python train.py --d_mlp=512 --parallel_block=false --lr_mult_o=0.745 --train_tokens=338300000
Each number is 500 + 25 x the weight over its row's rms, rounded and kept within 0 to 999. Layers, rows and columns count from 0. Numbers have three digits each. The size before them is the row's rms in percent of the matrix's.

# gate: layer 2 MLP gate, 512x192, rms 0.186, rows 302-347, columns 96-191
# up: layer 2 MLP up, 512x192, rms 0.181, rows 302-347, columns 96-191
# down: layer 2 MLP down (transposed), 512x192, rms 0.165, rows 302-347, columns 96-191
gate302 100:468536492508501501526490530486508498519475491500506490487474506495492515477529530499489461468499493425553490538513504508477522499505499473505485496551550484480476487524515472493489511523472533486477483507504500483490520488516502528493495536528519474517458524575484555506469512516490460519
up302 103:492509514510495504496498476448472510539474508514493523519534528502514537503490487464481515530510469506497515452528513522455512469489470505477473521508493498506513518541495518520453481478476488554523478539513483541491480488521472531492538468468511514539475514472459497446533521457508517491
down302 098:508501482511496503509484481504519501485509496486539469503467554513490470477501524527474504512517492485513493505491535481487503462498523483477505490456527499496492539502487518461508545493538507510535533527456456512482548516477487497480477496530444478466513520523544502511466468484504476519
gate303 101:517493491513508480509480500501561494507486487457534492508486477484472505487532541503481465533525534533483505503479488519517507515509480466557497497516487498505505540505494515508488505525514515516522485544517528508583521499548532485474495510515502492518462513492508483486480482549497488521
up303 095:525539508470451503479494516502477479506452484503503439419470513522505494465496481479509490491499511476548501506530478497522525486512426499465505489486476501498501478528502516483515482526458527482459513469472470479466482495473485523479535511494497483489482529531481531477493481494512505471
down303 093:528516488488485491486465483520453510540496522474485496458495514528507499531511512488484476511508514489497499527488497481469443545472443544514489486494462550497509484554521532470487521444510479496447488513492502526483459502502503487503535474543493496481517524530496458505486510478500450472
gate304 106:537485546508456574493492513503468529476451536526493471488488482539464486493514461488514493512509479515462516524490494488495500493483463477495545510537460507510520501466526479456496515509509493480538510526521522490476500501495496552478506564528499540516474508540532577529492494475473467528
up304 103:478503517493446511492491488493474484539488472489458520485485502481534525477516434486476488488476526509504445515490493489499479497491508482505545545522506507481517532456511478513514464487503483520475485522522523488496507525507487491496496499520486517535512470494501475549524454498508479493
down304 107:501470507514505555511495469477503527528513489520533486446485469477462506507460503484497526476543494509479506521537506520518437490479540477489501548491518491531486481499479514540505497500497507441524520512511497508540465470515527524527507504557472533523467533507493538496494487467495470463
gate305 091:507527553525462588516479514504549519502548522521504476488500537522474500465495541504495470470494525504492493556495500502510532487499475464478473464447469484468495499488514527527506474472538494503528557501503487531512530474491501470516476471493483459475515549506477546518520510506489527459
up305 095:511491483489467500497528523508469467499520482528504502490500506480529511462546474537528497514518496475529491559456581497515461505537501469491486503517488498530478464518509490508509502484446500478488515534468499481506526466538525454487498496520493517512500505467505448551494528480500528482
down305 104:515499494500554518518512426502448483487502521530501543501521531553495541515509508482526502448543540476457472502529506491508484463503527452483504524488485509519501506534502496487495483491525522527479514488515481480488536487490509476507518447533506506475504493492499473531445497486487528487
gate306 095:515492493536465489514499527517511507503502513509498509547471498550532479479474527528488532511513496554530486485491484492519471519520486537516486505485496496514507515500528534483499512520509539534471523514471518474516481486492483578458512509456473494561522482463525513505523507528507536523
up306 098:467531537511502570505513546467501530486503495495521495501494504487486520540493514534460458463467495481468501492481516460540462509467502504509506540518527551508497563458504529517484490468510503533496474489471510516479497512534476477494501472495499557482495477520476493530509514505452527489
down306 104:482498515510516503548530452483533601484508542491493474474511478481457536482462512500473475511469491507476502550474486520497484482494499489414545509485487500503500494513499483492505522495498490522497536458478503509508523492444524476508524481497538507502486471480521451480489514503512480493
gate307 101:497481556508535527487509534540502463465553466491541499487489535507449485535483512480521488490492507545497457514479476498463511485469494463485488499495513509504449485512509514531450479495470546448477516518477468499492466529530523480524544515445492484501500499493464501472500487478502487497
up307 099:494535477470533548555471475496501472470469487478519483525517514531517495470435530519504459489489486487505487514497478465493547518501502493494512500554517511488463500549498488500530507536459492530508533486505505484550520469471520519499532511471508529487463534498426529494484509488490508514
down307 101:447513479468520562528490486500465480487492518536478514505486505463516493484540473490556501545515464534507476479475494509491507538479497529484512502518491490521505480514532469511509509493484477536510496499497553469550499501470523473549486477498454525512511520465492513457498497509459485520
gate308 101:512528522522449480474530535510501480527504535500482508555471477515518497551485478531527492517521523476492519466516476502507509470484506539473468467489519508476474540480561517513503502461515494512512497491526502453482470522505518485496508492509527512559463522510518494512544476519488526522
up308 096:505494514512475512467487478528526507512513524505518504500472528494508502470506490492542498505499499473491454467520522523504524506514519504487516511486528474576501479508491476525495514480511493514502467493504479475474533483501508487543555552483542549491486504501508519489502457540473507486
down308 096:503529533484544527486522478532479461504521533513504466514496511494509494494484535526481503513466523496485510516492513489496500525519509545527510454527537509454519489548498472491509482473505498550502465498494520519473499503517514463469517458507463514502531541485491483561488482468504488501
gate309 095:488478496490476495492460459516504491488478499523499495459479542459495479525543480493538531490487492534460489520543475475538475507508477532471483530509476515497526453510458523523502485497527473503482553526512496532492509500476483483475499531537511479519496493460548510493479495512490504500
up309 091:493538494503463512472522523456486486494507520493493488535526490489495531477502524490445479526540452528502494517537525525488530482508515479457501505462519522461505530479491485496495565496501497503525505521523499483518518467518511508480559452486509483525485465547526505523477496521500500459
down309 092:473484523421483512469502496493483505516502527444494513588478511517497480501475466525482477487518498484516465542496532528424528471484554518530552487522504474495464553503517484502486514515485476491518480523519486521517504469477513486497535549486512471482526477482456513513504490510510495485
gate310 103:458497475514452535491532502497513475515461505477522512476552501519533572506568488520525521491477492483507532507467505471475456502494514497510498532515518512512462483500482490499510502555485520486528485510447501500466480514480522503495520500507473492494489503522527511517481514561515498501
up310 100:503463524537473468514503492541515492515521523471489434500507487500521459478480500508479507483472476489479539526516509523503529520518525503505515480508471512446496463509478488518498459539497531487512530511514480493502479465486486473492490532454512472512543509483515475517485533511487486500
down310 106:514515508506491485472489523546520466532566513462447508460505514513464501508503505450477488532511491513483507479499499525495495475550498504481500538491493539453490504482526444469521492510481517503468462515539499518486523549544501559513465482523493498551507478500488498493490472449474462515
gate311 100:520485468525497489564510521495497534500534538546502522531500466462501473527546517480497500453475471465514527448530513472479462466507510496475507527507486492526508505532508497510526515471529482521538490505506520499525470487499462487456480513532496511502511500479507542490516441479490525466
up311 104:519477497536505483536542511474529539475548480501494523487496449476501479537538491492520497447485480517542485403533494474474490496506544517489531488501474490514502494544529479502511543490463505479522503472513488477521503499506482523487486506527492505495524477485510527519482474500518544481
down311 096:464542527497519476501518508522487488485507524548541489504479455476486540459496520490467501476554464502480516526505509483491507512484511508516479527498494423497546473507531484507531521473465519476474506477478515509478507484510538522477529462492495535494501501448521510508501451493485524545
gate312 102:504519491514496487507528526483501529501517493487507505514480468493515499520462490502504525508470493464506539471532481470493533470485496500539496541553525474457485498454505489525469496506511516520508554486495515484544492541519557456524481485509511451504530510474496493518517510540499515512
up312 099:516509513500518506547465470483494512518493483443502520518498476474492509470455507501465483587484501496492497473503526505479465469512476474505513538503518482487489501483477529474463500478509512493492515495523508511544494525485463482528524498469479476516501484494544461493538514557498492497
down312 083:503548495531504489533517532516517464462542535536491490518514494479520522451492529486531523461451537508508504473509495491488520487459512480520492537492485501520476479500465512504459491505476523492473519516523490501473527560521528509489479462541472483494514401498485495480521501519500501531
gate313 093:464517475492533516490502538511469520513496447506493441485519501530467477531547433520481494513507532497451482505485514476504487523502539495524531486534494497496492477462473507528510570490487495528491467529514526508495463524519467524539478508497510474520470505499545552514479524472494475456
up313 101:454499472463474493536502478504499499510518536514524469507479502487510507506461510510505455474498500512476495480545497518529531553457492492503492493445499462483533539563490553484475474524501493529490496492504478477514563515500480501499495519518484516505522470447546494503459454502512502458
down313 091:451480500471503477511481531484474522459519517515494509503498567493494516470528471517487496468516457466526461527521509492485523462535480482482491480487446505480489495511494466529502484502500478494498490469505487501476493503503518503514552495531500497503507478490538534509520481455510536462
gate314 093:522488527494509521518481534485495522511484530534457497548513520472540481499517472546499522495531500558522519501502483529463462488505516523471522490492474529493507546500474547479503485467496495483529492445541516444507449482488478496539506502532479536523436482507510509488527488464532477483
up314 091:480516545530480540507468488516470499542547509559499508481475491537475508438501504502529487535564500524525510501521525515533454486494493513504478530477501510460507501481464519484480489512469480502519504482501519494550507487495523549470483509487474491488510455531528511479520533490512531510
down314 098:527491523495471489534470494477523505525525496464519499516483568495470484495503494523465518486506485525492497506492500525510528520453553481512490476522481558468488452513505496482511502493483476511486461490488487474523506483539476477488518498444482483496487489497492505492481464471479522509
gate315 096:501489524506469517505485504524498513450510483479488467469494491538500489526467522438446538458457543484497539464493485456570487495586518460482487503505528507503486495500493473522529520479462498528503509530487494497523479456497480475507498472504525479505475503464499525532543516519544518479
up315 096:496502524499474529503543479513512509490503500496508475505508498531529506490462535497482502521462528482508512541507454479493451516526494496498473502505484494473461483448503515501512512473490472467488483553521483497548529486514479457455463495511516500531476505487490469500500514506473539500
down315 100:497458521522508488491522477439454510518523499493531522517498468481497517533455518464522534489457509550468457473501570473562506486476503499507527480500491513514512556516542521500463498491487474513524453503470480506480510565493489540475541553520461514506534484542467502522506507508447486531
gate316 097:476541482488482476498528478507466532471463533523485539472503504484476478525508478463501493519468473489528525491506567504440512492516588516482494460498510527479505458504496512489508531507486498464498448519509511512464508540506502538501495508482475540523490462520481491540555494526523484516
up316 098:495495486471530491484423511483484509525554520451465510494486506564509453530478459517492512516541509492489496505461512548505507490464453492537514514505507488504522493499537490523490484492532507510494500494498496505474504543446476501479529530503505486449488482531507488528501460469489490486
down316 095:537519529517535525494490513488509473500504499554515518453456515487481466487526506507547471486499500525493449496480542528527537505516528508526491446489492484498496518489489517512519508527481488522504488527510487447530520500495479462515486462535462515538477517479493495551489484484488524505
gate317 093:492502508498487508469509532501511489478518528497530498496523517486465503475487522506484552491493472514483495511497548553544487523502529507529491510508482510504536462501465556474496499522507487490506460493472531500477501506492496478458466515483508502504520522524496448456452458518490475503
up317 089:549515465503503518513476506493509484491472472485517481519482492496543510528487501505516473481511520496532461504495482433508522485505452495477478485517504501508480511531492478532514509484477517526474548512484493502553524480491507541520509487492522532499495463434475545528515495538493537471
down317 095:539545512467475478499517527521495490485481521507503473466480521479503513492464487460508524508502507556467502513531513512529465449470525539516524483457519503544495479498483481467448504526502474499465496528481507499493471489457504527512484493501470494467494517514504537497478509510518454479
gate318 103:492493494508508476554555518513486541471473481479464471476490495488492454499483502502502518509512520514461531529478478530444458512513508517503514494541487490441481486449522535488511498470489523511535543469473471504502502508468503504532498471484528535515499521480502527528499454500507514508
up318 103:503495486513516458508520506482491515490513538477465550531488507518471500525509515490511475496523519502499511527509503552466482488515512520485488481490499488523484537473535469502502511492486483489474512470519462485498496488526523484501474490474533550520503495507484519469538523495446524530
down318 099:488462423516497486503502481485499517515528474494525494467487501557484499469511484476489487504491480494489523489462519495450476492493471529497501469521517507479477413461482475521531542508476494478488565469508518508482548484512458507492532512506526497498472513458482503486517502540523531467
gate319 108:512489506550480469485526501496514506477527535474492514488422482537496484427520479490471499537538515530476482516471495491491476530475506450510512496511480491483471478545503500499480482464523512532488456499538483476504539504503506520491541464455494459446517478481515499513462449489484495473
up319 118:499503513513446480539500475495549522469511489498504499495492469503474511488529516551511501507526508491498551524515525476473514523419519489513501506516488485463503498538521498489508530486533498531470498511511488478500504511536534525518503533488476482455490503476456514465469457533527478455
down319 103:512483489468486531490494503529533497476515477518496546469528515539500508535504506542521502496512487490464516499473512499515497514500549509517452493473469496529459483504507481509544544525507489489531552490493468459491468472512476466518508505531458508499507534514552521540522475506504501493
gate320 097:503492534497524547504484494465484499512507507516482506501496513529508500511524475523487468515518497528520532500504530524543486501524472513513475481481494480522524530500472500517512461478523543488536497457501537491565455525455448524509479468490503549511466516467520500510458524500490476507
up320 100:503512536437501529495535495464557459524493530514504475506516517538544481557517531540515527515470502505512483454463510532526463478476490523523511504496500513513484520520533476511495486508505490522515500497509503492515478538486491512560534485489510467548520485473455516500532529531483469451
down320 099:474554544475464517575491513528470516488510492478503523526570530503473503526512492500498487515532486477522466481524445519523479469530484477498480471520502510486504502505487479498523519531507496466504486439508494499496492493503501538491482511487470487563486513463506478456494495483514500525
gate321 096:499532496518499493523547514502470453507476480502484465459482541489481500494462475538488469509484499500486488470504418472492470492518498506487487483494479474559488513483485484468553484489480509483522485475515506556516504515487491496501545455492516479501473472499498531504501481452496515546
up321 091:493475472557502470521481500538449485493496515503520482514512487469468517536514497488501522491490522498490534491507474498492512486515530523508475475506484496497461497494452544469454517516451443490528510483515516564483515515482542488526526497526479474518467525507508474511514451491511507526
down321 105:548524497489518511520570523501476525510519491529480474538495487514472501505525482489533512512470453512513500507504502510440485485515482492464493511502488491520469465500492513533498529522496490475465527490483480461519469506486498504458469506522521534563467497439460501496501492485513459503
gate322 096:471503487507434536513476507481501492490474468530502467467478485567456474486550517520513529541472509438505465497456458489527490513516498494486497505476469491469464552472477497475525475502501523491558502508505482501449478481505485527473531486508448489508486497489535476507456524495501490478
up322 105:531489503503520428490481460517527520493504502504490529482561552473499518487522510534519491511502457558499507499536510511470519502471508461491515484500523529476526439514567486480440501503545499501493480500518515450537490513503529494502471471482530520504512459533510523434531499477470513495
down322 106:481500505472509513508463464438471485479508458506514497497502491523507486466495496493468462528521481504524489513540468513477487495518533565539519543499458468484482505512486486541502496474489488516537471519440479504490516470519537471521432493495516476506530497509539504518509463515495526503
gate323 095:498562505497467479507506479519514482481536524543506479465517544508518507497493452499476497540512498484479517486499503480498518503490523477501534546544500477462486484494518516478482529474471504489509526511522457488508482493473472537472514572470481524542511522507520504513494483501473547511
up323 098:489521540510461526513486506493485430469526515494563527521525552482495516492502494522477490477502451481489488473457458465509489501469524478463529483495506507465514508535482498527529530468482546473498502517516532510496515499533533487504526552522467479470457531492448504486506482460501486499
down323 101:507513502482489550468485534512498498498497504484492547502496525511488492489490486510475513430521455509484488484501474470502532483529473513505481500493523492511535534459511461538506492512526517498505500458494483527489502528531501525513545509504460482483514529503482505454517540548488495523
gate324 083:512493532441525483514512474488513511457545490508493475488470531525495545473461493484552529452516474484535475469513453474518473502511475525499480523551505538479508500488477494468519489486489469499517566552489506472508499474497539515519512474441496527473511516471508508556504495494557499505
up324 084:484552506494445510506504540478449461477457507472511502495537502500547477469508497478560505516504527529478514503486500528510534491493490510508489492515476496504477488528471469513464560478477513502519470510498458514471480496468488508540497547479468512526491506534474501510496453480491511489
down324 097:482488480492493533472540478481471532449488512497511499487539515500530498507473487529498509513542472496497476498490454562511508505517476535489484494488495531472474519502503471475481485493461525493511508448507474506490468513516495486477522473497528488484517493467483518566458499558575524468
gate325 098:527521525482534506542506434516472539517488445579537488500450521448528510459500463487465508513529498504488451491485525477489547526472496512549502472503490492492485476510485535482528497519487502477508533474505532478486506509501521502492500487487524500515477491481493483496498510465530482490
up325 099:522478539493507467529508518521489489486476434525524474490476535430543471482443476468477530497512509523465470475508527481508511441499439521549495522514478505535528496497473505510503532515510507505504532527506502525477513499501527489511478500489494484490503438512494495520469471465512481462
down325 086:468518507461530491499501514541449519541488479533506477518505495505472500538526479515512513523524464537522470511511515521502496485510500483568491524479477446545482526488501499510509500468493500456497525527503508499491530506457468533465453480511504491495500514508498515488512472484484476522
gate326 098:535541507493495501516417507522497508462488495537501537506545453505490472449515507486452504497499495498461523499478561510475489551515491468507475550511497510460512502512514499464538502536537535506494470499480524465488488503495476490537545517526448456496520535468506527530494499491534507503
up326 100:490571465494529470541492489474474537433527508471455481495463521481476494514511517523529485486488472500532489480481515511511455483523499516493510452531484512479499505516469495492520480513504561480467507497482498514440486472484497442497552500510473486489530444529510478519507536510483541546
down326 101:488521497450498543541489521490500565515466512521488478473493499518488545501524508483489476438519485514499522509478511508506515512523477520501484492429457499541498520483489480482498477496468550492452521512470524524474503511474496483517531497497457503479529488500524503505483506535525466473
gate327 101:482521487501459488514498537521513510473488507525514452491507519477495534468523473473489526476517495506513512491499543530546481556538522526476488452520493479522487519505549480518500558521516467516432478540493481518477516508478457492450510500506547453498504518503534500547526490528460505529
up327 106:516517524492500514558494483496492517532540538509492547514479514493513455528503543478492508520497545503505483508538456506507474513465531493519512504514484515523509512512485485562464471498501509478518486498491499468448489516477487505549506467494507490473542476485449500524476490484498556473
down327 106:540461473507539515512510521530468447473501488507519450495534469504477541488533469491510503472545526473506475505518522511479484497523547512468475521487529521498516505532470481507477531521524494531481469492490503536545505494464512544485490506520516510503446502511543492516538470498477449500
gate328 098:499498500539505510521462544460492484477503475521524499537521490519506481521495500520526493492535467484477492495466485564484506493495509517505521506504504505482485504490522485438542482498548567467535520490493510518498507518502486502499497516515501489533497516491484526485486468499551499493
up328 100:543482470489534499450534495504490501534502510473472527461497499485457494480483506493484497499451562485527502458518517491495493524528491475418505510468482513527521527494514544520446506484439472490492492488469518491536517484468514514508516499488516529468479541520502481520504543483511496517
down328 101:524495512503466510497513472514490553505482541537514493525510474454518518561465506558486521513432528509481485468461487447483531497491490543479544470486473518514516483488529512527530486514446463478495484474475518524510502499450488502531453489475521521498515536442442529491461527518454501507
gate329 094:473509480467545520465521484502534453467504494470480540441476528560511491524526496518470519501462507506475468488490525473491522497496486537520491549557518496523498437496500527504497507517541490478469485504503508468519522463457491486509477479463535484471518532539540471495500489503485529500
up329 096:511496497513509472507457462503477520511561500496495493515542458511531503489493486447549425536497523522539536509506482494495545508507515493507536484498502490494511516506528500504492461417447494469483497490525541446512502501487489525507509500513497492502524499524486477480522451493520498473
down329 092:499531519514480505514538464494496526547520480504493517521549487502532471558513471520488483500523478476507472507468477513537519510507526511487482510508454516470535490511519494488537440516487506483456495508542478498477504477462472530511498475472529469508525482480471496516525502495500538494
gate330 096:537489533507489499519514479460516469506521509502487516524542528468507494520491486474502522439468482533445491493446490505491494501493486484459541485535481490458536474454482491538498465469510515501513532476541530495462515490474478491514508524530489458498503507492580491500490496532492538476
up330 098:474493523475494502533498490480499518515506512495496561468504548481492472447496502521547527427511479563493497492485526539515481468488504500518521484511489529468522483474502493522521472526496505513513511506529529505505543492502530516545525482475506502471467498535551527486511505510527537451
down330 094:495487502468493450498551487509507528499488511439481522510524493446493511509485517495489532526509514434483492482521496495503473467525469484495552498484472501492493418548506542510460525483514467486473490554464511466480498505475519452483498478523507500519484470537473503504522513462524502473
gate331 099:489502494465516466540484502487519542529466460506459489519547483487471498515512508471533547500495506498523494481503525493508474490534500494541515508468482523505498467473507471504459501499511508473501485528463502484529493501475492482484494534492554493515474503523488492539489467523472515527
up331 095:451528490506478546481511451527520523433474508521490487472547513524530498511472489497516523549490485518516450485475459542507513531521508529507539489454510473515496486496497494500541511522522468477498469450486478498494505496499500540483475543506497448493481481533457496468486448513482550534
down331 100:479472535482465529456490479458495521521515510489507482556473496544499481505511470484474566535559525475535498467454513485508492479501502504512529498495477556500456495487495490486512478523489501476499482503512463512510523554523514491515484487481523504499485510487532515521465492490509514536
gate332 110:493521560485483515488519446504480506512475486494485485517531495463511507489514495478491535534492475496505516512514549492478486510495527546537514474531461515541493518497493511479524470551467523501502539523529532507488487529499515499469481500548541473497512495509504515520555511513510496516
up332 110:551507515515501498535560498465478508499502536549512510526455480485529504497511487509488493464542473462548517524526493506538487520484466502535556508497519488500519472517502552483493536498488514469473493498513497480504491471509491543517502524510442519488481478498504499517491490490471485438
down332 104:477494461527550505507510506501480517504523509511479519481494542506471489515468475507457464507486522519505464489470534488453451496522521494468475512471526477504508481517475463497512494498503443565454496483505535483465503538497522527469511511501494480497524494478513505469489501486515533547
gate333 104:491493502480507509535530532517512515523464477468493443452520512517495500506495534513465527505521471476519481497501506490477502461490519490487491529543572482500472506507446509502480493530529528473465482503472539508510456466494454544539502483464525501478469516511515459551480490483499514442
up333 099:488504477507486495481500499464470462476512494540508513499502524485484531503480510483504465499479482474526508512508549509456520502488495497467503506547450512518484499471515522467531552492526484502501434507550496537492494548501499491490504488519518536497510475461500490493510536499509447489
down333 107:511537472573469463485503534461543484518487466489475497470496581475517492477502463497506463511529444486504498499463544515478465477479507508472506509510485460516490502497469452516497500488502464482508485503507501516469520506487529459546542468531530482501515474497524491481486507524496502522
gate334 081:491500482494494536516481470537447517514464433488488483462477441469518491476443505495501527503535494459471495487515470524481488485502524505527500472501484545483488512518491535518565459499479474498484494517503517448498484524473551509510486545493493482497479521488440476476488494475498479503
up334 094:488489491547516519504549531490465538455568508547495555514515477474529475509505480477466473474512530485516510484495488514489466468520504488506516502493529520508516488496519499502527509494572514552505474512502524514489477463492481512492525535547476514486526536539483487452500529436504496478
down334 088:478477444485516526533515529488496483496494491451513527509518552514466504508512523565564497507497481492439520474543512496501517515492508519493460472528494462499527493526536475461533511457494521473483504496530497504466541490541500475537503525471501510529468508483548468514487495522485491490
gate335 103:493517515460515503475481484515466509462474499503468493486523533535499479512536536490469504497472547469486503520487520530489473561495524487506494485515526539513474423511462535488508521485510528458520486457499472526478465478482488492532502484525463491519511527477490502497477541528513495534
up335 107:477495513536499500493480500512490523524473516526485553495530515485509485521538471482477522502514529501490486471468562477488491523490546496557513471504496487540485478504499470505486504531578469488517489511515467526522492531459492488507503476513561484519500493521483449479462483493485473542
down335 096:490492496566442532481490476487508498530447521449453488527516480560485506516465514504453516487480477493501515499530482502525504489505473488496491504479486482514558496517512444530532525522489468490493469500449497482496488516514515477515509513526502519503498531470475544490497497538553472494
gate336 103:472509530490483567502498471493553506486515457489491521535537535502508534528540495499508486491514502511485507505519514479511466492550474481468528507521471480519495562440496509556481524506492492541568527514456502471519497497493484491486531482488514517523476531505528485531482454498495499487
up336 097:445474489517492518488495485510496522496463482472518498441489472508480528488521489538525453497502461528504480526505477539506567507482508473491518545504481482506507496472532514530482485506503540503516548455522481505472494527553506490534495543470522505517479482557513527489486509549500508545
down336 103:512508516504496494497500532462462512496476508470467500501505524494519545435489475538525537517462524460467505513444508549531500521494466473492513525503509502473553486538488552523519538514506466477524506523445474479528478474532493529547490449517521505540479518522506528538498500539474516492
gate337 098:466472475519542500501496533474540472500491470475516495506487564486511560493484542536457487477511525541479475442491481484490510493520531447481492507492476468505498554512519492481499523509519535456499500430491569506492502504507512491531481478499520485468498522513509492523474496514530473449
up337 104:507526500518511528483496467516485490491536486531516526480443500516517454518497504505465478465508539470513488495478498507513539488494508459467491473522523537468504512543534480476478468479480523532556560510517473515496493491504494462470504555506502440504462481525483497527508466529489507520
down337 102:475481507506517503481504497502537488513453494478480491464484516477511491498519541458498505522486548456489560475496451516509489487511508506474522508535519508490558492471555492521481525464472567493493498465510500509512469488492499482491548534510497506458504507476531515508476474509487493522
gate338 097:472507466512488447481552493493522498495473509489532520525485570488501494480504518491495506471488517479498527539469488475501535476520493494473479482524516473490510468496514516502496513508491517479507534441520495501496513531516545525489442521501518483555497459482528516482524513449498525465
up338 094:485520540484515506518503472479506511530491468493541516490497494500481548504539492486467470475498490512461484474519462542532498508470481511512503477504516466474480501498490519498508490582488490521543479509553498494498541492501479500527553496475520551492534551507486490476532537515526493559
down338 097:523482502505490531464543474508509498493495474449487511506498490539497503510466526517512476499482490515493498471492452484496530548500478514534490514533523488542447470539465445484552462480488512511524489470530466538506505461459497474499519503540497543495485542511485484536519499468481496462
gate339 099:519477497494503500494506503508470500536500530493486506508500533545483507484527524521505528496483544490463452494503511493530483458522481560468478550500502507489506509554490490486489518488473501505504530485521507504519500545436480509480504518519500542512518519518506528490511484539469540467
up339 096:501516538526504538483529475455495479489510494525501542509539486495479513464518496509513497494491487489473483495504521503493514536476489493504502501518520517490466484480523485521482513507550497436475489491509505523519481538572462520522497449496492465514533507502470530470513495474491515493
down339 103:538525472519494533526478482532495486485479483514534509571499500523523489501530495517474528527483466479462502510508491490521533531521506462496465490520499513513496503516486465500510501447480469483529463482531489514544545517489494517483523486513491507518509508483483469508478490455496473473
gate340 103:506531465477477521483504556500490492510512553505483468485504503522476450468473477546523512492485456483497510536502511450422472513545471507468500480525512484485499465454520475550503478520508500493504484501516500497517487512484517553508508516557522501534487510498510503510524457504457500525
up340 100:514515484460470509475447494515445498477515493519476536473492470526467532472545470470509537485487478461451509496483493473496508453537501469487510469477511502504543483504495505498532479474506513487503471509513485497524528517491443576504482515479508491514498470524468495514500506495508458576
down340 097:454539476502501517496494528486500451466491557508501515463477474465469491481460460517510522538493519520446435548477504515515492482531515483495533540484554451488510512472501476546468473498486479507485502546519504508493497499482482544486510565515489480553480489526535502468494530480500445502
gate341 100:489520483488501478470532462478525447522497524500505467520481472496494490504509495523503524517511513516550457493516525514504523453503533479495466491502507478508545457502496519502479495519506455493486462563535444530504447526461488499522520493512500497581519474529492509485497521531525525517
up341 107:523515508539525484510508531536536526533471514512539498502517493465535551472468521518492483508470501500492479457486508489467467497497533464495467531434490529479515527505463473525509455522527471497550536507509476516481500537514530522525536481484495520456472463515546494493503502511518529497
down341 101:496529472509506489465523479540516492518502542514536471487483529478524499478499504540532494564454511457478515517487486443498500500462486485506523539445482539481521518510503464466507462478524474488511523490516468498501508513463531521504521472479518501477532488522526516488515488476511532507
gate342 093:523544489499452522464497532484536482488490565441480496528491477519517447524512545496519525513512501523514468496509547512516488511505493541542490511468540504503562485501500511479513476522476484525557548492459497478507556514512486535505489496476535487487478477473461489522456481489521471466
up342 097:473501463516478487479493484519467544482527502513474475468512493471493468477487449482516501490520441494524479495532548479464514494516495497524514503511496482528491480541513476522468486475467506480546471507489473467501447526484470483520560484551492564504484519451516490525540477470464521510
down342 096:476509541479518473482462509541505515501482467519563488515515541477517491503471525491532495471514502512499541479547503487512499487501548502467495500506539483449526508488462502512490503519504481495490511526437519554505517493479508493486454532454490507464506453505475495489480512480513491505
gate343 105:498536506518505445526470496538553479495508490466512475510487479533506483546541484505497490488546482518482544479485558557514445447511510464511520451467487499520501518503510481504543489506492492491459487503500465522497502515509524541507517487498527495507497452482502500472455447489464468490
up343 099:472464526502481498521487465446519476511496480434501504490475475498533543517487560520558489477513496518512473526510508539466481488502493485498460510521486494488523522498470492492500536475475491530471473517528476484501482546461514490484489509487544521521497521509479479510514528440506532494
down343 103:480510531518481509508521456504491497491493538510488478519410518467494480489519537536536543536500504508494518473502534523541521465508527485517511485496501529490497503457511537508536497485485510497467485490482501505539549524465536507473458477500500525510474477481497494498459503497436431501
gate344 112:523510512496484509482544523495508488504500534534483535468521528490454502497492443503494505534467529521456506476512463500492514502486497507497433523479494536500553520527494507469530528521466496516527501545479499529500487476525472487474487546499520491523497518460491538498529524466527544509
up344 103:500476461466479534497528489497497504515513504511507508494484464486494506540557500508475537499488495528468464496525505477482531518469492499508508442525519454493509562529504456529505498454509473514526508562507463480500458475505567511548467454541461494523532520510496505512495464488498513494
down344 100:541460515528465510527525528521483459533525515504493509445470482502503503522525456517526500456498529521510505501473486509536488514503512521489527489519514504495535456505501503525503488506524475491495509494451482513511454485494519525527475487532490505472498463468465500527535470477513512461
gate345 100:518476452537486447513465523466530533506466489493474469498509505488479482515540447505568494498492516499490480479504472514488528520490479496506494547484480494535514504518495509479494485497483490550458496487510476527500507467482501541473525492482512533486453488512486514515526462521455502528
up345 098:493467485515473500514486515529504494495511456495510550496486507521488535474495515492513543519534533541501498501523522515478480472535514514510498492483524564504563479489503479501491530502524545466505500486518480507549518506497533481521469503511469502485529493507524500503462500553542479463
down345 098:495504527510493533479498484564471501514525541547471505528490474498496496508531472482485496493541482517478503508535513499499444497487468467478473536528506530532506518466498504500495508489526454491533471480475543522499509470476529517489492459505465455495501512512477512513470478494513508517
gate346 101:511453492487456500515468462492531533463471461494501487494520495487530453471519452461532485530547505494515551546494520516490514496472519510515464552514500526488514540492515485476478481481531474483503516442494481507540482521498505494522534536462509496520558524504443481467524455501484491500
up346 092:545499461479472496476460514531488481462470488520474450487521514492540500521466492492485520488442533529466440478471496490470475534520529494486507529519466485503497456496507476509465527517494499468504484496465519483486502513502466438519493546541505495504521537523490504473513477454500531523
down346 104:533547495487570513470545507496521502511506531465489486476507486491545487433512491458525495503491504492499535530486500473460485490535479491508486500472465534500519514496498479485498476484495491472511495468508534560492459513485482529515498535442540505546500509476436481505532510518508503515
gate347 104:484459551505496478459492508485496515507488504465496480515536455512515495554511519499501511552511503513485496502486504469470501515505511538504467478491520507505439490457487521483520518524487471479467506493505480501485459531487475520490512512486492507529518475480511507525507508500503487474
up347 106:502490474507468543433494514566566460502540496510514518514531488510497500531498519518479539563480505473531521524442495435530480479497517542520505559503513499504513528525504514479490539513515496454513499478458522465488478501499492530507486493500497530514539513525501504517506498522546525492
down347 100:500516478491529460516526554502523520499496506453493518497522470546508497492492458479497507470502437504500479434507501507524546507529479471466455526495494469503535501466528442531507480514494464455493463486536492542517442531494517477521528537499490515523484496549521496529498519491488537496